From a checkpoint of a small transformer trained on Wikipedia.
Size: 14 layers, MLP 832 GeGLU, vocabulary 12218.
Each number is 128 + 24 x the weight over its row's rms, rounded and kept within 0 to 255. Layers, rows and columns count from 0. Numbers have three digits each. The size before them is the row's rms in percent of the matrix's.

# q: layer 6 attention query, 320x320, rms 0.051, rows 7-31,39-63,71-95,103-127,134-159, columns 0-79
# k: layer 6 attention key, 64x320, rms 0.0527, rows 6-31, columns 0-79
# v: layer 6 attention value, 64x320, rms 0.0363, rows 0-1, columns 0-79
# o: layer 6 attention output (transposed), 320x320, rms 0.0331, rows 0-1,32-33,64-65,96-97,128, columns 0-79
q134 067:134068110158152138080098148148135180101141163144083128200085145131150139101125126139124122131107142132132142148130113136146115129142165131113150095129156161109140105140137078112093145136134118152151122152128141162091121096173194179123125088
k6 087:152077123159136145093143154127184110166119135074136105161119105113142096102132106116104155153166136148108119138141104134126149157116134139155107148120136138105111099137129130171129169138124148128117126098142146068149108120125130118145123122
q7 084:145154099103113114113133120131139126102137153120132138114074141101106179171160132114116145111137090081148106112100122123124092149108143112145124118096128154166113130111142130141133114142122109153175112110137132146089134114155115157109114160
q39 087:132141081089122125121150101121115154091155127156107118141114157129073167152098084164099105085083084135129176164148110122139092117114126126137127161165091152120150199099149149120134101114135092101152094131118120161101097100104129133113116146
q71 097:108148127105163092116140108123110114105110166119159153128131084113111149144135135118116097079079143116093153128155127142130131115121128117163166161128114103162123146131113135151096142127145149089144126092121125147100116090176102105148102120
q103 084:128109137107150084089089138142151137100097094127179129126154118080157203136101120115172127108125095093134124116143131124127111134126155118135179150121104143117104158100129132153109151184089116097139115117113124148138127133120125125138113149
q135 091:086164147086152108107129094102121145137146094174128115118161109143133164105110139110147137088117133091133162145131134077146102156140145128190116119163073127109141125043110136100152117127131115117139128087131105158127160115140115141188116179
k7 089:115185147094114109132112139157130147107093128134141157118150172125126153126131166127178118103114114108147117137096133139122132100153135143107182128142139123170125128111123141132137114153125113145106111126117093151109171109099131136125121143
q8 091:113093134188093175109108144120105110150126143135115125128114120122164087077114117116126114154136159166123118190148114143112159171107122155150101151108163090098158086107118076146158138121126146169117102137096130093124124136111114119166175121
q40 098:111107123134099147084123134149114128143129122106108141117133139112156136079121129130129130164125130152131093117116142132125158178121120143108057120118135081082095110102084102099153133095129166140137158168120175082128148162104132116160138127
q72 093:152075109161098158115120157104116149153134126126110146137140150129132145061133144102094121128156151156118071142133131118108155124140109107146120132128135076066160123087103117161121129115154144145150122148126124122134122168054101112129140106
q104 088:183119113122106193119111095109101132117136089123122121095136137116180132042140128115111133150125167140128105129141180130133167124125108124115093144115141106108139071157089121129153118094139110146124140111146163111149156154114101087128107136
q136 119:168096136148118164114109161132124132169111131114129132145142137148150140090144140152121150146130139170124102142108135148135154157116103147094147130098136136076162098160110134154160133105136177174117138155131120073127120135098109116119147115
k8 111:144095111119136167134141149114134112145136139112122090135086115164166086096143108088096176119142141173144129125132146134149153161141121134126081149129135133118143110124133132164126151125120146170142116137148168041156125147136126084096126135
q9 121:119109093154099156147114137147139133175105122107144157131098103155171099108146104112130129169142131147123126128099160125132163159131093152107119122153154104116112125139116122136115143132092147149118130180102137080138092136107116120111131118
q41 111:136113158167119122130083123125142088146100116122151138141120154140149107080164155161136128173133139124147122100111146137111158158164131131093103129120114095100105105120128098131112166137126142147100120190104137063136131143117110100141167108
q73 124:127118132129098161119129178125141090150119161123140146140128142143145135113119137140126116155110101166130130124072170138150173147132094130104109146125164145104125114118141105145113106118126133155127143153121151073140119137111168084142162121
q105 111:154119115118125161124097152143127126152152123145111147143137162179131096133156111137095123149147123152101094142103154135133158133143090145092127125141141097095136113157107075122148119122138108155135151129152139091163126120142159159124142098
q137 118:160122164132109160113114153132139103151084162106157145136124144123159118092155146139136119133143148150110112123087146153144129155124095145067120140116148117132122106149147089182113148150097189133135130180106119065142106128131137092101171106
k9 080:117120110174107175112145162091135143115155109173084125159129131133116108184138085148119168140108134102127105104189124141138128140164073123167110156133169130128148133128105148102162126137111114143112146112166128120149125131184127105121122160
q10 099:147153124123151170119132178174134132145162140127127157137106142121149139164133080157103107149118135139121106090071176116114150147136100095132154096124142134132092141109133127148111098130102122125166118129153119138127116145166127150097125148
q42 084:126136119133144125158165122129142088133100154157136114147114138141132120155151120140095130133153116140150177154104178146091175130136104104094118106140185120141117170118142173160111107087149119160122068112100106159105091134154139168082127128
q74 089:151110128135192122175171109151139124117130140143132144136118143097115189128124115118127129142140095130092155092101095121162125125150148180121108143109145185116090115143084135143107144122122121118115118120128098103167104135165152101073146100
q106 086:126114102149153138142125100163163147145155166138140142111100129089118131191159133097110121122155183100115162130105121147119141159163151083149135111120143146127152143133122125108123122117116123121116125157163136106114146083153107152089097120
q138 096:129118129130155164107145139160120146166137145163115140115162110142163137130179146146099076146149174158154164141102131167108109132154138124057154108114121109102151124084118087144116113087123189167142099136127126121101112105151130097140103091
k10 117:093153120153102102122162121123107137098133127101109173134144122107106163158102173161127124088090122102147143128145124130114079109133173138131108125126114107160136148120135171117143121146104126122139121105153119166094117134099187150114116166
q11 088:099119119147095117123146136170158135128111118097142125086105114127134133119141155116131151120168104110135118141122125178123116112119125117124114095185104123124150143106135135108145111128104172153120170170109160122087167137128127147151115089
q43 107:109110129160097129106118142118139147152092121138133149122141142129107149095116135112169170143126127081116080092090131132125106141155108135109095159129114131118070083159158070148132117175132115142130192126129102112133164160079111104086132118
q75 098:143166097096129127153140119104105119134056115121136171098132179158123119143172124161163153088155092116161110132122112185119168120129105093114137113156097159111107123117141134106118107122122136095109150133138164110129162169113129117134151116
q107 094:098165164144145114133134128135173140156084155159115181107120111154076128143157140154170123116152135152062127124116108123136109084114103114111132141105129141114124160076167154113090091130130176170131142135090128143158139114120129121125170137
q139 093:100153109131140138156106128125139104104112121133094136141129111131125106135118120143146138115126091113168129112093094119121149122086116128124065116114115131079115147140132140093137152135098169132094129164159131108113120117160137122094119155
k11 095:149144136099115122138163162139157103120146135138122126154063130137114087146119104140093152119094092170128175121135140151152076156111089137111118120097167134136170107105155154068120127073139154129120124122122128119071130123150115123176117110
q12 094:141113082113176112130125167146131161144152115152147115128152154131106142174102132125124152111105152121089119110099148154116121110117129098132148099118099180140119098136110151153105106140119136104136127130196146155141172104116131129120131126
q44 094:123111093114154125175177124101117132095128145157129130166163113131125132154129147127088113120126129160104116137138134156111158155139091103115120092124145106129157134167151123124130077083144119145143149110153111134148138104118122195117124126
q76 095:154125118134159132149136111123147122137160141160170066137128075113099161151105071110092145129114086148122130102130168146149135136092123129157098085103099162133107158140110178159116121130116099142093105097144119154146159107143085129131167119
q108 096:119155168161170101096185114120163128118154151117130125116113094114112155132132137101132128114126109131125146111134101156122095094089145117182143135105141144154140144112114128127129116096094147151123104131166132115131124111159107137122122136
q140 118:118126094126134107149136125111120119102179111162104072136123124090102114164141135139122123154133123114154121101150140132135136107139157083145103114101123127117135153130119154083134125121118079126099142070164153154136151110171133162116091134
k12 101:111107140123144129097116110152145141143134162124120161129119151129126140084144183167170101110112119142135157151088134129123120133124179078139117116150104111153119093098135094096129079157135136138134124200117187123103111067089130111170140096
q13 095:123175154117086109102104136144166135159150130132115126099149083132111149107094133131129094125151100110183088156132099157106181163083133139090113100115058109152098136139148168100154135162157105161109107147081119115107120111156091121136125122
q45 100:128154108130133145121065163184123108155099121154151143105159128117137102102108143157176088115167169101128094157120127126134125143095117166113186111123090088131119110128132140125134152146127134160091176118139133090130131154060111100112120108
q77 097:103119147112125129096156126151151136135154136141087128099139110163154105092140130169149124115162109133117087134138102093224131127099117120145112123101120130162133119142100117108169107129121142145123170156209129125124097128110097133132104132
q109 095:094116126119093116134113096131125134124151176141143136111102110129179150132162089108098134141132143107153127135114153091176143139148109141127160090137056129111073139121126110157122118127118072110131137145164123108123149114169103115163147123
q141 108:135110145140087147106098129147144123176135159130162168111117130163138138084111165128145109134131158128120126145100095151134112155141134161095162131112092146123153117100145145153122133154131161156161090148121101110151112121107105111136169093
k13 106:154059140139070126119146114119128119123178099176157137134125137153133153149121114125143149130109156108110132113125069128154111165138122162134152154172153139109137112158158166069143129108096070092144134122147144148125099127115146135111117138
q14 100:122153144091152141128128128128134140120100128100167144165127131129131171133118139185119101128101099087140092106105135202088160132176113091101123145120112106149103130087147133113114092139127115119143124125110143150106167132140127111148135109
q46 085:147161107089124115132198108142136150126148111101158121133144151114147163180096127105123127130114140111142155146109144109114118138133114114114198106137159157151122153117104136088114081112138125141141176121105107138132139111122150127117164102
q78 103:157101113133110132136142109089114152163083158166140098156109110133117179100141099143171098095119097097134090089146134169132159143152113125106112154133145155113151090115089124116157133132126151114126113122129093133127133117125164095132121094
q110 093:147134139134136094114100093119132142129113111142163107142102127103117147139120103114128124124123127086123135070117109141111134151136151093124135150105109129140132098110118139137098136139119088151126130108088128138137161121139138076102136166
q142 101:126133189108094131087144156114138088140143174103160103101151111126145132114091113121138131138123171131143128156085099208132087128095148129118150167130138147138127141115146143169085122142124192168136101138087126133128104136134128114102160095
k14 094:096102103096103130090152100097128091136138105134160096146109172158164150158144086124098122130118142110166117140121133111129096157164090157131130140133148113143101135138141119176090145114119132091120122107146138111140161173128136058134098116
q15 106:157178146144158127131120100168119152104127157136105145139130128121141134137156138166118107146110101124097101110103098142115136139105123132138147099113095113109131131091137156111148124123144146146113119136107154121090069146144138127137128113
q47 100:124165114171103152101072168138100142137109114144137177082133143117117099121148165151151151143147174094146115168093147166123157134128140187128123142127127116110105132136129108121147136136135128163141149121139126083116155172075126096123131107
q79 090:120131112097156108099125151131125173158093118150135144111112105119153109111168126142096096144134135091121102109120094121150134161135129126120143053140128104146110150123135060108129117159115113102108152123162128097099087132114133137173135128
q111 101:119127138159127136141073097163140118155093110127118106149133133138132145111168125130129109159132156111127145082116128124155147118173150150147135081175097171133132167109145107112112160166082085163094108112131143086106091145159136132158133099
q143 100:123111152118104147076103128175147141147142135132137109095149136098142126092159140126129096156144161104138133205090089190114127151124119153094142124130095127095170121064155152145140135141125187127142097136116116095161104140119107132099145119
k15 105:112139127155100113127115125127121159049135153179122132142140128168145118106135168162138124141102127166142119114141155125146149094148133166122095097140099114124145131155149177109138110134157057098072143122108139135131123151135133173126134118
q16 100:117157139139090157111144107111139120100099099175089125148137166120122113115091137097141161137110140131166105082157199147109146097123096134122146128146129168102124138151095176130120145103147130106106087129103102099120158152096132130101137122
q48 076:174117101146125112128124120129109185141162117107200170107089153122156143103124150124142138178096123089119165131099109124124107155180120148106115118120154156157128154167112154105130114164138098083128175166108162119115143127122129116190109148
q80 087:098124084139110127129138122158093101090080090155085136161144161166146160129140126105128134120137146122122113112139140128122120092200109112132145120183118122093119125099122139124104094145119131124090107077112117117116177150120180115144141170
q112 082:129097120117121127066106176111136094143137131135153115099110128119116107151131089135123156078117158155132083097106139120111140153104116098091149189104152090125111128128099123130143128095149143142160107102147135140138151102073125082134117113
q144 076:140122142122141122102119118132112131138143118111098113115119119136118140103130102132157184132137135123105131152167100148150148176157136104128107109156103103131118110132117107090081146134119124117146124160133117136076086105127097102140128156
k16 091:138110129133141092113127177138184096151126152112127105111112145125146137136097120145074110134148149161093171099115146125151136152114160131078118125130173155127132108145167082172068117145152129129153126128111133125135089161116132120146163141
q17 091:135107115097151141150172126130138132155118141137164118082085114111146143133157136089098111117115142176111140144118134118166144151137108142140144091153120085153107131145150094187126141140128148119158134139136124118140110137121092078146143109
q49 078:141117167110157130127119082116147143126092095125101138133185187132134155141121119131134112186124139133110120101139156138119107133123121115160195102092147095144132101120128151149154083113084142131095086140117090140129114089159146113134167129
q81 109:146108155155130142142120161106142115162133141132163072133130128132153127140118113112093119147138154149127149112125135109151134155126142129100127120151137187114112150150145109187089143118155115121126128128106115107175104148116090091118156113
q113 090:149133164143111155157161094105102134115117127139132096099129122118161135121091108112101139119106146143106169114131132164149115114113101126159113101140112153100141122163119123171145132102105108123098115084131114114087124168158108109128107102
q145 074:140119163110136165107130134204157108132103176119145135116128147140154134155148135119150076156122112128170135114124135137143098098150119127102140142081145115126147162131146110144118101146107142146160100168117124134133112118095176122107124109
k17 078:100147130077119105120101161134176167152163159136121142162092131117107100099148128151119126122133122121110142155173120138108156128083187140111133142122106115080111141126133168148141140115141212147095103185175127121106168121102124130139098098
q18 087:158121138119119129160122102116129110150077172123132108092121105128117137123130134160103116140133120133097149163100123121140133131118106118098119160124131094129091116101173076144117128144122159136149109150132113140156128095150119104159164152
q50 085:133100151149165144148094149148097125135170172096100119088120108140079108128183121150132137101155126138156084123128124142124139166129109128153145116119145079103169094128084130131146131136122120104069124105126202137131118113123145129130132142
q82 093:128135126110116099149127153102138149159159181107158116102090083114130078100143100108115141148119144111149125105115118112121154138097145129105089104132154126130077133153152113186124146137143086120133174122111073103158098157073120138146131130
q114 099:150131155100134147168152139105127110105086118121155081115135103104165137096124132096124124122147100143117169146137133124147118124117139164125105089144131146116133139188152144181147152137103158130108110150086092112145130166158074130151111131
q146 063:149113110127127130116114136133115138102168128142074144138183126149158094119160123114107077122147163141139083159134128171121110150116142132117088131122118125130121160155156121133156102128154132144106131132149079103116095117083153141113136099
k18 079:146131137121137118145102063107112152114140108180122147118080110108120148096120074111167126111126139133093130125150099160141130096141119126178156136099061135125114177099114180091135118119081135132112124135145126144103163081109136117123093131
q19 089:131112119120122146134160124160132135158086138125131132140123116141137109129183149085096144139159172159084169138091135115152107121117113125115127118167120051123125094167121108178098148138143135103153116119107156104146139147123118142123161101
q51 100:112129132109163108118141117104170112140180095129117126135161176072092127122140127127136142141152090127165127099148124132112133102114137092166125112095145131128108150103116171126132129111088140095111143142146132108079148104157102104113103164
q83 097:118098161137134147134080165136125102132130112134084091136113168139160129086104154115103112157181157142159108115104143158151117142103114135110125144137172164065131106139156128146103136124139132154128130170086124094165126170170128129136136113
q115 107:139114118113128146158136122125090160126169093168134135090106126133136129126156169134120152141144153120150155106105108146162127153128067124134133099132200105091157095159126130133165094111106138120122143097155128101080102135135115169125085127
q147 078:096145107171139120124118122164126145121124151121074156104149134104140138114101134173142132125147113147134175172139127143172104120123116176108115156160115119092115129123148090092148141152125142101126157146106132134122070095185133130177143173
k19 084:140123118120112163158118178111151093165139126118182096152134112118147122067164075099069101144140148152098150155123140134140158130094136160096116113154137151102142130156102122158124169116116170133118100147121126076172111132143145124098137151
q20 081:114159137092133106170115098157121112137087188110124156092121076127115151114091105088099128115145091125112160134129104101135118145083101124109144170120158113120091094132139088125112096119092135089120153125146098123179081122123096119137153103
q52 089:158120185170133157146139153103118096145100140126143110117141121133133110088137120135125098150118105159120120162146116152130113128123095160123123166094118105116152105120141095143092175135161114104115102148103152142142121119168114104126140118
q84 092:099108148113121131133122152122122156136098113114135133103134145156169105103111174094110150165165133143154124160104100154122139091066169100081118133137179105148118114131130161152125123131140123115125157184119119100195115119164128129147140099
q116 100:130134147080133148151156108135154121162084164142111150124089106146147152082141117113143078157159134144144143151112113117174107161089109160095147130175149112112147127163144121175100167138143113108138119170128134105157103176130112144182137086
q148 067:114112123147138140104085152098122142149107110137108123178117140111188170091146100116118110134160135099125096125155131123146093162144110169098124150153140116087141117167151134160144129132128139108079115142082114121138134164137126127166135131
k20 094:107104169129163075076132111106169123139122147106107150164093135129150123150142149143150133117117116088111132110095104136139166130169132123109131099127130123136118118114172149085120150178155119139129157087129139147119101118163146161150153177
q21 084:121119089120100131079128141149135140130150155150141133140155165145131113199136122172146148143102153137166128144141144142122132129150126107087154099130147121176141174117100152069139110113135109155127138151149148164087153086128200135100097129
q53 102:112125096105082125090105135156103154135107120139116146117137161114102115140157151151106141138157162134147121147089183124067137142164158094146147112117144104151106115136098124094154120133128189154132147153154162096116151105122107145077101105
q85 087:117150086100119142101125132144139111118140121148112165146099097120113145179135111137116126095113091144095137109125164118145143123157110124139129141145104147130127166134131066136113135129074132131137125095142128129151105169103134131143129131
q117 104:137160112158123096111142129132154128117159154169139146167151130109088102164095100180087141103087124123113143127145145108096160121148144141137104135119088147182096128107124125112128118156115085140122101117121109160116094111125170122127160150
q149 082:178130126141117140098155108132146114105125159163162147114130163126115111161104115150129151100123106143131184070093148131141127104145123135151120131125154169156145142146117136124112120145113135110127143151150160167077099118173143139133135116
k21 092:134137115157127127139093092160092128125147140145132139096081127118149124113150132138146129158130137199060097153135138148166085129126103153123127140133133116128146102099095135085124135116088138123123162145132135128087136138124114124149097097
q22 095:130131084100123103102153141129157127118152132127095127116101121090123131166097116134131199135135152136131141083132149110089151105126089082151147135147126140148103168090115154137126129110086148142153139108129128155113127117166159160138124122
q54 097:132146104066092111110118128161116157138140110158141177173120171076161118161148184115110180152140123124159148134105153154086132137152148072109160140113146146136092087164144116135170104128148142121137115129149138094091145133123145151102123117
q86 095:129132114055150123115124157151162115154168172110124139142109104115161133100137100152075074095085123145148159165130166084110166154113114106119133128101110152100166172162105077149106177132118136174126113117133147130150101148096139152161124138
q118 100:141119114135151139113118115167176127134172147166096158141124124120147124121115129138106123127115107136131137162112098104106153115138110111128136150063145108115126104135099098096149103113157118126156114153153138129147158089161135139090148147
q150 083:103136128128102095072166124127157174085105122142116128098125148071095122140094163172155136110108141156152200085117113142137113101149139121143146109125106145158130119132158112120148107118146118097159142125163150130114114123179162140129094159
k22 085:147166088127113133118094146182115114122127118126145161129149143132126124079164150106129148134116106136103066112117108165124096094152099110185154165124108111145107099103140141054120121121108085125125152126138160133112146092098090061141133134
q23 095:146085145121107130108113091124126130129130127130154114117126100145109119067124137087148135126155124116088119138146075098110090145100122160145095137102121159122173099161149122117120128099075128118121134114124134079178134101114085113108126139
q55 100:127130133146128150110085108146112125107124098116102134143133116120123127094135119111171086118132109110132142163155114153161097126128139167148154119125117138113162159106153153112113139120127104090115145148090129130123101136156074135193148141
q87 088:134139167113130125131093083115134177145132124144155107069116151142121085108101128119142093094113123109123140109115095132149104115127131120087121141110134119156127147094151125138108134150133099119112142146114150129143112130082050139207123119
q119 112:109149146097124104148116105124106125157099122094116154092124131121139124075154142115174133091181121132141143104107111119142097142110115129143178119148092079141132154155111143149132129124106123088126120125116160101108149136088114141146079115
q151 097:117116097171118141134069119151108120163108093128109116093133128149163114119131153104145085161144112114155100152111128107101109156099144160129107101141076093093162112087118158119153116153117123139131152117079156108144145143049107124141131108
k23 094:080129196116139118149108130157113098163107146096157117116143104127128155097113173109176128128113091167116135148117097173150137143121121122119117105163089142112092085143074113132128123104145096129161098141094155088123112065124095156134157131
q24 094:177116145146105138122125150122163118166122138128118133150152099166162067112101136118125137147128168142137119172139104126113156151117113150128086163118120127111116127165108124148111136092166142168099105113113133100164113113143107124117159165
q56 122:111135119163104140088129140143148102161108111097121130133116139112148099076155171137110147158125123138135114095080161157124150143125121111128098095078147090070148103122094085139149113162142159120135150150143156074126122140112109117122163129
q88 111:124091153137116164107105174177142123182161124116098117136120147148189107082124127115096116150145144159135114132101152117135168155126129136104081145133145143065143100137163105137126145123160157174107130148149142103147104132125135137119132140
q120 115:133114128139096169147120155133125118162136108112087111126118138149173118081108118128104112153137144174134120129102156127157164173110076150092088121120182127081129116178141101146154134105151128157155134156134144072138145120139105122128137098
q152 088:148106142172109140129093142112138123140153094109142151184103147134160105110150124146117152148098128132142135130138140129124184147152120153116130116138161145117158113132155095123110110109114127097136147142138120094156099135137150121101131118
k24 089:182096137150137112135162145114100155160131129125127088122129092132149139143135083107135130174174152145124102083164150115108154148121091124177110114144132119103132126120172168132110117159103132140129159116170151077126119130176137126094142099
q25 075:130136112131159112137167150140129139114131139137106140129092140142100135180097111132139118158038121132156154108133140120125152140136094159169117131130145156116082154098127159154126130127102085129146162094119103137092125159171166138129117137
q57 090:103089130101106122124153130135145145118120129151122156142134152112097116155165166139066164133124130148141126100087159152108151164113133107148126136087176102142126109163115132153143091163127148150128119141136136140103136121118116171050132115
q89 083:101165161096143110109154123133152121116126172133143121170130083111138142115137083122111132117142124159129177116136162129138112112119147171145126138145092137117114167171105145162106129111122120120124124090134075153162123111155114128082098146
q121 078:141119131141093132126168120115139152138153174140124152142122108120102158190162103135149154158095131128115166124169143108147147140135140138166098155143106160123087136118152128152087109127086140119128150112159147163100136140180172155112132166
q153 087:153131170106153087110168112115117142126128163112155152132138149098129116159130174140132120120113133176114183085128119142143117110129118126128162134095185192120124104142137091155124082084148145148126097123179096134152180141129158129106169140
k25 140:134161110115115108125151097142105149072142097169138150091147114152114124171137147133132105120138133102152119096129138105111093090115107132159175109113102145130130153119107176092168117115129107122099125127116113207101165127138114147123102116
q26 115:098165156124136124105140121147112140097127109135119118139138182099108148161154135136147087121126088129132133150137126144095101114120190130109151116120103126151138175105144138076145136142193126065135118130155160195091134109161168170117132145
q58 112:135165133083114134166175116139140178088135128134163123137127141120106170178102098098130120140111075112127163117142101111127136127135134139129137122156118135165099166098115199101120152108132113098111145138121108177158136118123199139124104144
q90 095:139124131117167119131112086101093157096098093194166097119118127127114141115161138124171112108118147116110066154135125110114084146136117100159173139125114104158163109137071155137130108128110090080137143098130155166118130083112162105131124113
q122 105:147104135126117079088109086132140160132147097172136107144097134093144162145140144146166115110082121079149121138146109112136134102173175092160155158081092078177125128095101142101123098166172091110111111094153155142113157080101141135143150168
q154 104:157138121090102133101123145118141097146109156140149099126124105126138142102097099103127123078143148122113140148095115127116120139114111156155153151141132141156104140188141131146095103140137129136127112104121079131143108141130156130120145127
k26 083:075053083121098136089121167147130098103150128126099104174078138159162104103165124125115136106129176117171121136114125152137095144130148157076152133137137120111116163144110119163138153178129152070129133127131110100141153141092112120162107129
q27 094:108126118152112126102154132138141100123151131084163189101089129142119120119134123105137132130123116117169125140139121132152136148113131152163091173144154093108140117153155141087178164114115115131112108149124217094133171126135117106108115162
q59 104:101147156120091114106151142151152135097187101104132123128137148065145082094156137107108161146154117149165125107159161122116100100137137145159084133131088128108108125143060152147149108098113136129139114150146149097113146141119104144131122134
q91 105:093136153155149075106104140111103118104136106098106119134140136115121125129108143123168127132184137101153095140170098126107104082128157077118121156109156146123144085120118141111128136148124180089100127163129095119151102097139182121150114120
q123 089:132155130160123117150130087163094173130121131102106141131118143108105094091161176162157107093132150119125150108098135130160143121116148113094091126111111131140124130127131119102116083132116173133153150153116088129119123132093119140159108119
q155 099:151130149150089108127109126156139130163118151119113175129131159129128147082139155133101131132160086132102113137121141120147141140143127167145135141124145104108128099137119131155169121122116164166121112173106119085132129139120124088120141117
k27 100:168136095164144089116164115079153117148122159125121133116120085115097145202088101140111145115124173130130160134138127104141108124110107125145121129098119168140119142132126120134126136105104104132116146092169113164139144125154139129153139100
q28 103:114169104096121115103173090109149127114128168166093143117143128083085115157130106100076083124124123124115122151165115111112112107131144092118144144110098110127139115092116107154119133118136109100117081116144163144129122127123094141161088120
q60 118:131182109093155074144151110135147126118126128136124139169149121092142152166086083122136103125085065122162149128144110127121102107106156115163173101161099135143128184099138155121129123115110117101110113113113115177142134095130134153132121166
q92 096:128090129170161133120150118125125105097129110147112150147144172108090117134168152124110106125153141140111077168161119106102099136170134119119182119144141141106187136115080124173150141132128127125122056132150129140124092118138076117147071144
q124 096:119135117090181128146176099097130152113185174165108123108104121080101118107136163131116138137073153090118125134160119121116096084118141144112129154120112121103165109129109118118169122106138116143133089148137133156119105127126092124122082092
q156 096:133088102154143137126081127140137107168097113129139159130145123129108141073133120087141108124177162128090110180168124126076110165118139140106122162145112079094171097130154105116137131130093160123127116109086118114112118139137102110145142094
k28 098:076119147161102114108100135126128100129132098077114107131139148126149059094150130123138153142128156110123159106093106134106104114156137109083112187121126138113111110101144106136134208157129153117136119134072099074139119143124167095124133140
q29 097:175177127120129136149125153149170123096112184152100137129122122104131131126126134115086182161164117130138094095126118136103161155100081116135115135139125105133124115156159125109111143120134117150123103115120124137109103116138084138173101088
q61 113:127150111098143103126154097131137125150156140098131131117129106077162129191080077124119154112074111125139167150121098146149101145150123118113118107164128140153126173065105119133162105073087120113178121095122148158108138109119131165128131140
q93 085:136101097142129144147098142141114147139127095153097137117131112111125155135180140135066134120150159081191096141158097139126176131156120125151133137127135148098139106151112123133127098134120093104127163119158089136125095138148103125139102136
q125 097:127094109133161168127130114124117151105185129152139118120103127096157127107139115138098184116097148126153100133142147105083116150118144142111135126129153159101123090126120108157146097073127082142136152094145166126141187125161107141180071130
q157 107:144081115134132149140113136125126149147092167113132151123119138147126180071146138137149101125144130148093140161113105152124135133129085154087131140106130110078138090142158115169111146144116160147124128168102116103129139121143109092129195116
k29 099:139124119153109142116139110124122103108108139111119095117131143155159120163124085086111148164122155090129128063141125133137130109126144126103156132152146157094136167108142158115079152125093156156128099141104113114151115139123135078098124127
q30 094:134139105150074141139140131151110113114081092200123174092120105141120123117148149110101152150131130138105098150103141129138128102089124131132115115168157126146139105188148130143163132106081093182163122149091091126143107173074059116132121095
q62 101:123100154139120130128076124138111120142087118132152111094162112139126130107170130124148121131147134135130096118145100125149111118117136141126097180103144131120151100136108110136127162163106159139088161112106158097138118121090089116142130122
q94 094:139146097163137125154091124157125135105153114153087111099135119137130094143084133107077159143137144074124102157151112131133137124108140175132119115151133162153127108158144164106136128140119130114080140133128173154108142092145115133119081141
q126 100:119134113108096140145127180111135121108110102139110173111088101132103127131125140105112131139124143169096129155147127112126152126091080120133127152132194136086119100140168102111121146102120144102148157128137116144134107104179136143147125133
q158 097:151131084180125177167118108145136167145111094138123147130127079160154143132163100117090158162116100143125104118151153090112166151107069116165107094132121107135115117131105128062160150131118084128119142128096097126144148099137136138153131121
k30 099:193096131117096131162114102098094179163130163167119112098150130140098140149110123160148136138119127167113139112149137119108148151113108106151119133118163088118195076135149106112117125121184096147147154093121109143121117146150132108099133112
q31 106:119095129147096151134140132098150111137130141110125156132142116117153140081087150089147173136143129139191105170156101110136125114125069127160096164126117129102143102142129158171138174168107154158103122131105110085130134144125113110121131118
q63 094:101132159122087156129074122191127124134143130144127165099137115131100126075123144130162116114147139128121114151093095116138089140135118135150158127100097109120168068134150133110136131193107145166080165115136139118148132139101093124134100078
q95 092:099089133105117155170113175119135141128145136119162137121112145134203123133143175094112136151170154126169136109095151163175127130135134153095077099162134164103120096115139147149081112110140122129096153149105138101117147195125139123122125147
q127 106:110148150144113124149121117148125119146099176088135117133146100122136140122143122115103158104160120154082108189110101107172135120142116174109130141158079121138116122146141143153092176161106115103126126155126118100126141136130098138122102142
q159 097:111127169152111155104102135128155113130138146105117135133130152134103147093093149094138120147165101124124127160089134147105118137081140140074110163135113126108153106132183139129112089150149149130156129143099100115090107116117152117134176111
k31 101:151155140129134103156142082147111138135127143174142114133105095172095149171140092084149167101160093118099140107158114125138112097123080122105132146117107095129137146114161159094134106104132121154125148134130093187132132114166098162103140104
v0 088:140104125148112149104136106113167054126126139155116158118137137163162115113176089144092141179152176165119129138117100111174157145158147159136158072121119181139145153134129138138130104137125114136109094122121165156102093130110130133096105129
o0 082:116125121101098127136082121131096160108151135096146129093116105126143136140120132131117156124127117107187132101199147142120111089084095115157157099145115134161139151121143111095093099129140161108129132123110125250111154154146113138159104140
o32 077:117152109098113141138124137150129155144165136108096150160068128148143115084120107146112096103123102119138158158112116141109075158124118118121148167137141092127154155177137149108077156140155147153118127099092125247125100123126134150137096107
o64 100:118161155123166152130156158174117170138119102140154097122120131102134145172151152130147148155091136166124164111128107126127124099132132115114163135133144157159130126131143153136152117096114148161155124157127085241121110132130092105139110150
o96 081:131126142123102091103132119184136130096124124097164121096135134102142157192156161160105091136066137138121117159175114114101114105117124154119168107152143139179169126158164123126140109125136134132138130170086106244122163119102117144162103140
o128 089:108178112109136112142123129120162149118157162115127126139082127088121116100096101110111126100139099128142100101176148115162114130171113070145145131100143157139089110151150109111109154107145091117126150094146117224129153148100104170146130191
v1 086:106125108071118138097125132154094099145175112147100128161095138197143113131082167119134138157154118155097140098117110105093133127127129137138120122126151140113138084132118172072107105139129117126090108117147135142110159120125125110112139175
o1 085:133144169161142152066118119135118117132129115105123082174128152126187150051156098127066125114097154108198131141180102101154149164133147097134135147132167131153096115114136098115079128088122139115134113115147139097129154170126118137121136169
o33 078:141163136148138146147162148144123180153128134132159151119121110120162142114124132146150139071129116171119156128117134122146106112171080134097131126127112099143163132161134150129140130089097109089178139108139105077146148087128108143186093173
o65 101:117117156151132144143156145098101145151068114113137124144144154125165110106160145120116128091105141143147150130118152157161133082119135125080127092137134112120127133091147112129130171133157147178112179140120101138117131127145111095147098117
o97 117:125134138152137124133116140108114108146088104064127124130126127127178103051120112100140132101150162134138134152195139134154118141109139109085111154151139135154156129094162176141130184157175100139139137145103116168126116174090092121148124122